{"num_hidden_layers": 11, "hidden_size": 128, "num_attention_heads": 4, "num_key_value_heads": 4, "head_dim": 64, "intermediate_size": 768, "vocab_size": 4096, "hidden_act": "tanh_gelu", "norm": "layernorm", "norm_place": "pre", "norm_eps": 1e-05, "positions": "learned", "qk_norm": false, "attn_scale": 0.125, "bias": "all", "tie_word_embeddings": true, "parallel_block": false, "init": "normal", "init_std_qkv": 0.0314, "init_std_o": 0.00474, "init_std_up": 0.0314, "init_std_down": 0.00274, "optimizer": "ademamix", "learning_rate": 0.000733, "lr_mult_qkv": 0.7, "beta1": 0.9, "lr_head": 0.00654, "max_grad_norm": 0.5, "warmup_steps": 287, "schedule": "cos", "final_lr_fraction": 0.03, "batch_tokens": 16384, "max_seq_len": 1024, "doc_mask": true, "train_tokens": 216100000, "max_steps": 13190, "dataset": "wikipedia_en"}
Each number is 500 + 50 x the weight over its row's rms, rounded and kept within 0 to 999. Layers, rows and columns count from 0. Numbers have three digits each. The size before them is the row's rms in percent of the matrix's.

# q: layer 2 attention query, 256x128, rms 0.0688, rows 20-63, columns 0-63
# k: layer 2 attention key, 256x128, rms 0.0614, rows 20-63, columns 0-63
# v: layer 2 attention value, 256x128, rms 0.0511, rows 0-2, columns 0-63
# o: layer 2 attention output (transposed), 256x128, rms 0.0624, rows 0-1, columns 0-63
q20 160:522515559491512570485488499492490538572518494476471503553498488494466467493482513492495424521500476470530542451533393525513365529465543520528425513485439674514502488556523529497572559372520472
k20 125:505487524525499512502514489476502512516487488479493483516489493479507515484498520491524503492483490487483511469483455526482478491503510485497485497503482512489487523510488525507513484473520498
q21 090:489480466527495428514486495522502443445481524521557488455508529491485508532514496515496552477506503487480494493459578465487613490540461509466522511511531327494521537439502482425459506621492547
k21 143:500514500521500490507485497515490506485502493507522516474504507503530519498516481501519525486485521507492501502493529480502528498495483507502498490496492476487498502509524501494487489512504518
q22 072:455521455513483445502509539486475436429443492506542530444478507504382511510524512535486541478564520443492495498475556468495593470567478497462514505555553325522541557473499495472502528616519506
k22 134:519510501498483475538492481480463457478480516533507496514475511531502522509506448515476512534523511559489486485503549484505560484480490479449508479495516515470508502465482502513507495521494514
q23 101:440500498505523443541484524542492475443463506544518520484485533502615515491472455525499538479547517583465484517449583441463624443533452496447513479505506369491518548479503468475476488653507542
k23 137:531492519497506519510484487491479503498492521489523524480505512511514503470507507500499515493490518507484478507508524504476546490513467547498506538497519499482494489499538490502498495489497502
q24 074:485467503522504481511504463490507499552477470439576536406508470546235481525508537535460565452521512352547497492499463472502510482561522497535511527516510344557475571547527537531490518529514524
k24 074:431525405452458395594576504474589454468454524576467477479495542466571462535542518512542515519545448521430498549438556467475563507518497439436589485609470470482535493412461462467518427602529566
q25 078:524499570502515545510526454493538554573488482425517501477479468515364481495502539464487497532472443396573518500502417550548392481481514476554473529490459602517479461534516524540531494360470456
k25 151:479505479464486500504512512506518504551532494486515510495517485498512476477501513474495484505501502518506530506508447544461474527481514492516496506496507503521506502536490502481494482509504511
q26 155:519512510475517574464476498468469517556513490468467511561474498479461454473462521491489406504503489464523578468542359524497357530466545485534450506488443654514521491553512528497555573386503488
k26 131:530489546494496521493506479483484524498490511489493517504520476510503509505496502483525519487513500475496520510504461489488473502519510487503496490511471514532465503486480529510493498474517484
q27 116:436493441549494452524481503533515441443469524533531504481512512484559535524510471538499552502505516555475464491454630485493666483506457542465534474487552377487519521438469479512460463622481515
k27 128:507486513500528497547482500522506519503479506495475501502521498499491506509482516485489482498487487490481490509514516517491509487510484533485508482501484519511490516504477505506486505520482491
q28 073:458524518485462499488486544524451521411467518558490493587459564502679472461485479545512498492563515648469532457483564463439595507495458525437537446441515550473548530448470488479505516606532558
k28 128:528496530514489500510467460517487468477455510489525545507516523538516517519504468524529502522494522500506479532539532509541514469459455542497502522460527518480494512513517507532513498476503461
q29 233:519522541487513571479490479470465540541519456481460505551492488488461468483480520471489417502519472464526557470533386518499361549473571476542429517475459659537499484549520528488559591371530468
k29 142:516495498481487501486508510483492493526499517516484496539510480506489495505512503481478481511501507497490519479500489477509481493496499486525508479516500524487502509501470517525517514489518483
q30 136:542504553481519570460481465466492533574532487493463485535533455494452486489468502479514441516487487468532536461526391540511337525468520502532448509468457669520488451531504516507556522364500434
k30 138:504492509511474506493487505510528515499499497488479487494516495498488476515472487508523483511505488505489524476508467496520486506488512473519492491502486516510482502502515513478504505503498508
q31 085:475516421518498460531487524513493446442440525566518527523490565499591493524493482543502543471553500579472528509453567443462633510510486497422584483512536388493529544474514497463482520667518562
k31 143:540508494511496497497496500491481459503459520527502507491484509470507531484518478519490515506461536512504486478536551502521526475491471540481510485483524493506503503494492495516497516511495515
q32 147:458495458517476428504535527512521456460479505517550518433504508505501527525524487518494578475508523505475455525477601484490637472540461544466558491518552312497519516455499473489443450618471545
k32 133:505493495529495487533507502493472516471492511490512523477519508515504493523515500523479512522482490515495472508490531488491549493509488519500507492494517473485517502482528511500507501507476520
q33 229:521505563508505577472492477480484544558529465474456483539507483487453462496488530473493428526500479457536536471541379513506357523462556478548430513484433652532497488550512531491562558380518460
k33 140:511515494503443525481478495478520512505501490512464502488510493476502474509494500495504474501510515482520532480487483501479468518514542488518495498520469519509514492514514493536541514503489507
q34 249:532525559478509575459498482478476532555518475481455506549476481489463472501486519474490430519522473463532580445542389526522357529471564472545420512500444648529510494555532527486569580381526478
k34 127:518516536494474533487489473491502505506509498503508512489489518492509471503488522497518477498508494486513526497501467504497469500500514482507500515481478507521514516505505528511515492471505514
q35 128:469494438544501452521505520536495467429466520518514515479495536497619535524490478526505548496520524589472475524474591454481644481507440525452559479505526360471527519446494461498454464634476547
k35 135:540499510538528497537506507522510488475510525492495506493500523499485523484532507495494512499518484501492497485497540492496508480488485520498512508471520493469467519487495503512499471501505519
q36 210:503519544479509562474486485465479537556511480490460490547484481500463481503482523493499432509515492466546554435535372529504358525471550504537420509492452657536506495551515534477560574372527483
k36 137:489498513521490519483513469480493531495504509496482494501516499490486507495485500513502492504493487516504522478495483477508488511486515492488516508522479501521511498499490509494507516492499490
q37 200:461481453540485434534512528543518455443470528517538497461491520486554525511531475530513572489509522553474462532465608470487639470526430523454571491522563350471513524459480470502446433633485539
k37 142:477481508511492516517499517543487487508512498516521497485523500470505513521514482482500534491502495498473486528493527488492527478511487540475501505489484479512495497497501487493486497524496497
q38 149:476504445537497421498496517531504476456484509517548499441532511506515515526529484516503566488497516516467465520460607472489627471536445536476548492511544313480521526449480464483449469615479545
k38 128:481454487513490494494494487503498491494505502521519504486507493521500499483496510517485513525503512517477491523492533512520557487489495502507511484501477461478483489481518493487486533491490542
q39 082:512468571499518545457449464466474558564503451454533497475522487489305502480506551443473488507482506376525548510520458542550385501488516477570478530477491556533452469500542545498543481377501441
k39 129:496514499486505477492511509500542511481497514479465455495510506506492467506504528482498494500491516514524533485469450503483475533530528469515466501512473516511512514512497502473533494498522495
q40 078:491485512464471537481483479493503526551516472412518485492551465514326474471490549434494469479480470386554541491553406554553430555492547506583437549510478582554460501534539518505547505410527432
k40 104:493476501502495492505510517471507499497498517513476492523472520513485489497497475508473490506502526485516500521465482520497521475470515493493519494492555494491517468511492529493506518511540520
q41 084:484492426542500433492491545541502491459459530510557516450490535499477501503506518527462567468484543495467490522470558459494590479529493507444505494523505305472519545484500481444445501637481580
k41 135:527516526506506495520502480464467458473506508519509508504461497516507523509485495535519488508496483509499484488481527494499554486463498497481503484492508484491495496486520495515505482499510495
q42 230:479495470511499434522511511523524461448483532525542487435522516521538531507521483504507574497479517533465448550462625474499644470530444533468584488500542346448504521447488469513434425617485525
k42 132:494508492507527497492509522512507498482496512508537493486516513493494533509510511517499503520506495518499471530502528513499497491474509503490526520498480475494510487497493484510482500507492524
q43 089:453485467531475441514487510492537463491504518525523507425531501468562541515510471531513549496463504531491452489481631495489654462512461533474557481505557335489481513479467469542455417624469530
k43 126:491504527485484507523537508545494506485515492495518482486529516490513519515526476527490470491514533490511512502504517478478517488494471529486510495517496503517502508504507480503507498477481506
q44 069:504513462546481448531481477500472464489435490453570490451540521516323491501516497486491537462511490393493508452464519456445566487522470481477531543507493278537533552467504508454461531575470517
k44 112:465486476499509486492562478515481484454512500552499492519490520529504513502525478509526525519508480548481470477469535498513558508477479508468515476491528485484489493502490462474510515541497505
q45 206:532526541461510576461491490464479522546526468483452510541472485498456463500493531480494419512506495454534555479540383519496351534485562467540446521479441652535518496554508519474559571381524453
k45 133:535500510509484532475524480496479502529507489502504485471483513486510484486528518513509501494507519503514501507502438495490486492507527516524475506496491506502510502513485524510491535515483493
q46 129:462493454525477421540514513497500448455497508498544488430513517520482529512527510516487581483484528503477431534488629478491644497541450546473569484490538316474498517466504467511444447616473551
k46 115:443516491482494496515494519501515492479471498530510529511463509517492531509531510500503501519512495519520485511483570500519529478468504507503536488484507454484486497492516481489491475519482524
q47 220:469474441519495429519497516516526453446477531530552486467517519516537543505509479527516576484503527535469439538472619488493652471509445535453565479511562346477506505445485464500437450616471516
k47 135:473481479517530487523508502519480509480461509486496507520499496507487506493493493491486523488507466516495476485497521516477536504518502486481481505491490511508504500468498490463470491512468499
q48 224:539518548495501560454520479481476553543518469476455486536490482487460466493493532494485425516514477445544561478530373518496357516481565465540431518506464659552497496562515535484571562376513454
k48 149:531506482479475494461498490491503520515516506494508488512487489487509493486489493499509490494496515499508509486511480502498477523505529502500468520510524516501506512522519515518513515487505478
q49 072:482466562487473580498454467523525533572556516476414472536490491487588482511497497481524431514498492557489489520542445527495395509466543464517453460505482703511473485539494525561553485406531448
k49 132:520467452518491501511488498524513524501518489483465498520520469495480500510492513486494500473505504471541538491472419495495454489509521523518470509508488500479515506509494470488494496502509464
q50 094:491483450537514447491495511532495454459448520516577522445481530505492516515521501531483556463516530502494464471429567465464625462556451490455531500519499293486523538445508485474465490624499552
k50 139:512521491518487500502519480481479489483502505503522517497511508513507491527513508514522519498495502530491454503488543483504541467513494526503531483484503491496491509476500499517489486501503508
q51 085:481510448577485423564524520513463452459499527549544500498516550509504515486492466562494545503535509543473512514489581444505612468525495511436557485515537360475518561466501458452461545641496541
k51 149:534506522522524508510494496511477472484486541510510496503515504514504494475467488512506508512476507535506478500526558506520536505483470468506508490469528487461489506496511491485484500514504508
q52 144:482498457537504444535510528532525467459482511528533506453503522499551541490520477510514564485500519541459445540486633466492640476540445528468571490529517358450515518447493478517455424621469530
k52 117:477512508513543498499480503532467486478507515507533535506548493501505513489509520511470521503493500527509483517482504513496502470521515493497494525480463484498492492491489520482470516533500518
q53 177:531500547473515576476499481486492545574529480481450505552501474477484475474482509488491429509500463474540513470539392515514359529459556469540434510499464672524501470559498512516565548371512471
k53 128:510471545495477500512521517488490518498489485484498506504494483456515495512513495490530469518514499464513533469499451484499486510511517469506494504497467520515486488520493517485495524476528497
q54 172:466460455506509425518515511538529480450480533512546501414509507512511531499514479507505572485481513514471438548461616485497633475533428532464576494497533333469503524466500465493440432615479552
k54 135:492502470499511495506501483497475497489514496512516496486512507503501520507517503525477520513492490512505470524494544499510520508482494489490512482492503462498503509498513494481492506522502536
q55 054:483478544504487508519506454440455469542455458440550496402466525540273532512604554504433512474486522340544485567499452592527485526551573517530441558509505427567468514510561509469506493486492514
k55 049:491545437503557528558414532439441446495551508521469594513491543532481484487472473515522478488460487520484488521514561477475566513465587524502492533536418445517480484502495500457569477520483416
q56 236:523511546485497565480499477472481549559525465484446479561497480503459473487484527468490425510510477459534561456529365533496355516483552473546420531477442651531489472551515534475571577375532447
k56 139:500485480492484501482475491481520487483504478505508507496488480511511491492489479499489515495490508487505520484484499491484476499506527492511475509509504521500477495527503520497501529500504484
q57 115:430495453524496432520518523509505468429475505513536486466482501505539531506519479539508560475521494556480466523468617478494626468542458510447563487490498331475525529456490489474455448648475535
k57 137:476501495508525480524509528495489485484487491526497502490496472488502536509526474522519511522486504505496459508476525514517525520473460524482510507501509503484487499480492495478491487543513510
q58 091:539497545494488505483499498455484539570509463439501512471498446537304482500514528472471482493467488395551486469529475538528373493492520454558466516483471585532450486537505537504540516378484461
k58 125:516504498480482505459508512517495529526519476514487471499503499500490490508508502514501486517487486489505496488480461520514473534505488497516509482524490493487490482487483516512513517526519514
q59 180:523503579495490579484494463481475528548517474490453496563478480480474480479470519481480426507502474454539537462550382527521356506475557457546437495492464666532495480548519521503557545367513465
k59 138:514492498506472489467506514517506501503505500473453482517504507488492477510483519500480499513514509494513525482511467505504471497496518481503490514487497522513521508521476470501499527483501491
q60 129:506522548488502562483499481495508522561557507489445491590461476476525472483457495477510429516537479502518532479520400531523354497485581474537453499501443688515513487556481511525559542387543458
k60 124:487502507489515522467472472493503529504519488445488507492540503492500479502471485484505466491513505492520541461498453506490474481509494489533497520464502511522526479521481510497474512488511478
q61 077:452549471510482490515519537471501503464485511566448506601506556507711473484512431500509511497512484651453509529505559479456554479457406483405557421506498536453514474489486442520520477574490499
k61 115:526498532554488543478487451478446484451500484521522530522488501539493571459520426525509465494438534493505490500529504484531542500443448523491459459437519545507469510477510543515514509423469514
q62 070:533505518451480501502497488486494510563524481423542510447513468471250525519530558488473485535461472362597490472545480543542448494483556461548443577483531507553472474536508540549517487424462452
k62 120:452501476467495497545506523517499538544505492534495519510478502523513473488479500478528494483518481489500505507495482469469485516519510502500502493530504460511497506530474517507487483516506484
q63 174:553507546515516558464499487492475525537527472489463500536492476491454476510494527485491435514515483457528562481523369508511339542481547488538437522471451662523500485549512530477553590391523497
k63 139:505510496517497506455527487483505508493515492503526502499500488489513481479500507482507491505487510502502492517475484516498492487496514474490502499528500504511514492511492510481507504494492504
v0 096:528458437412488498518477452464502545552598395489455460541411504494586470526551459494489482583526522601479543516506509396542531557451583519516553465497605564485447518479428429552502517547518544
o0 102:508506477512492496492518495482500469460523513534438492547479523479853512480486508480500445523483499668471486505511478486485418500475487478481475484471494686479499486509490472498527478480516469
v1 110:515449475601563473545490561528467503579558469439488481484531568459495487570627547481515485591459476537513500477503501537432511605519568517531508550533535467493496558394512484433562513510524489
o1 112:561567549383492559453478506558601534542545486591489526584470474612570530452450504470547487479516550499495427541486474460501476363541492517422487459455474617491518372499529551499451469375468561
v2 091:469542475589467504427634487541569518463423542511474444480518570481470547447448463540469464448502538450534482543488492531588530511651480458458468575554423479478541550535539607489446458532497505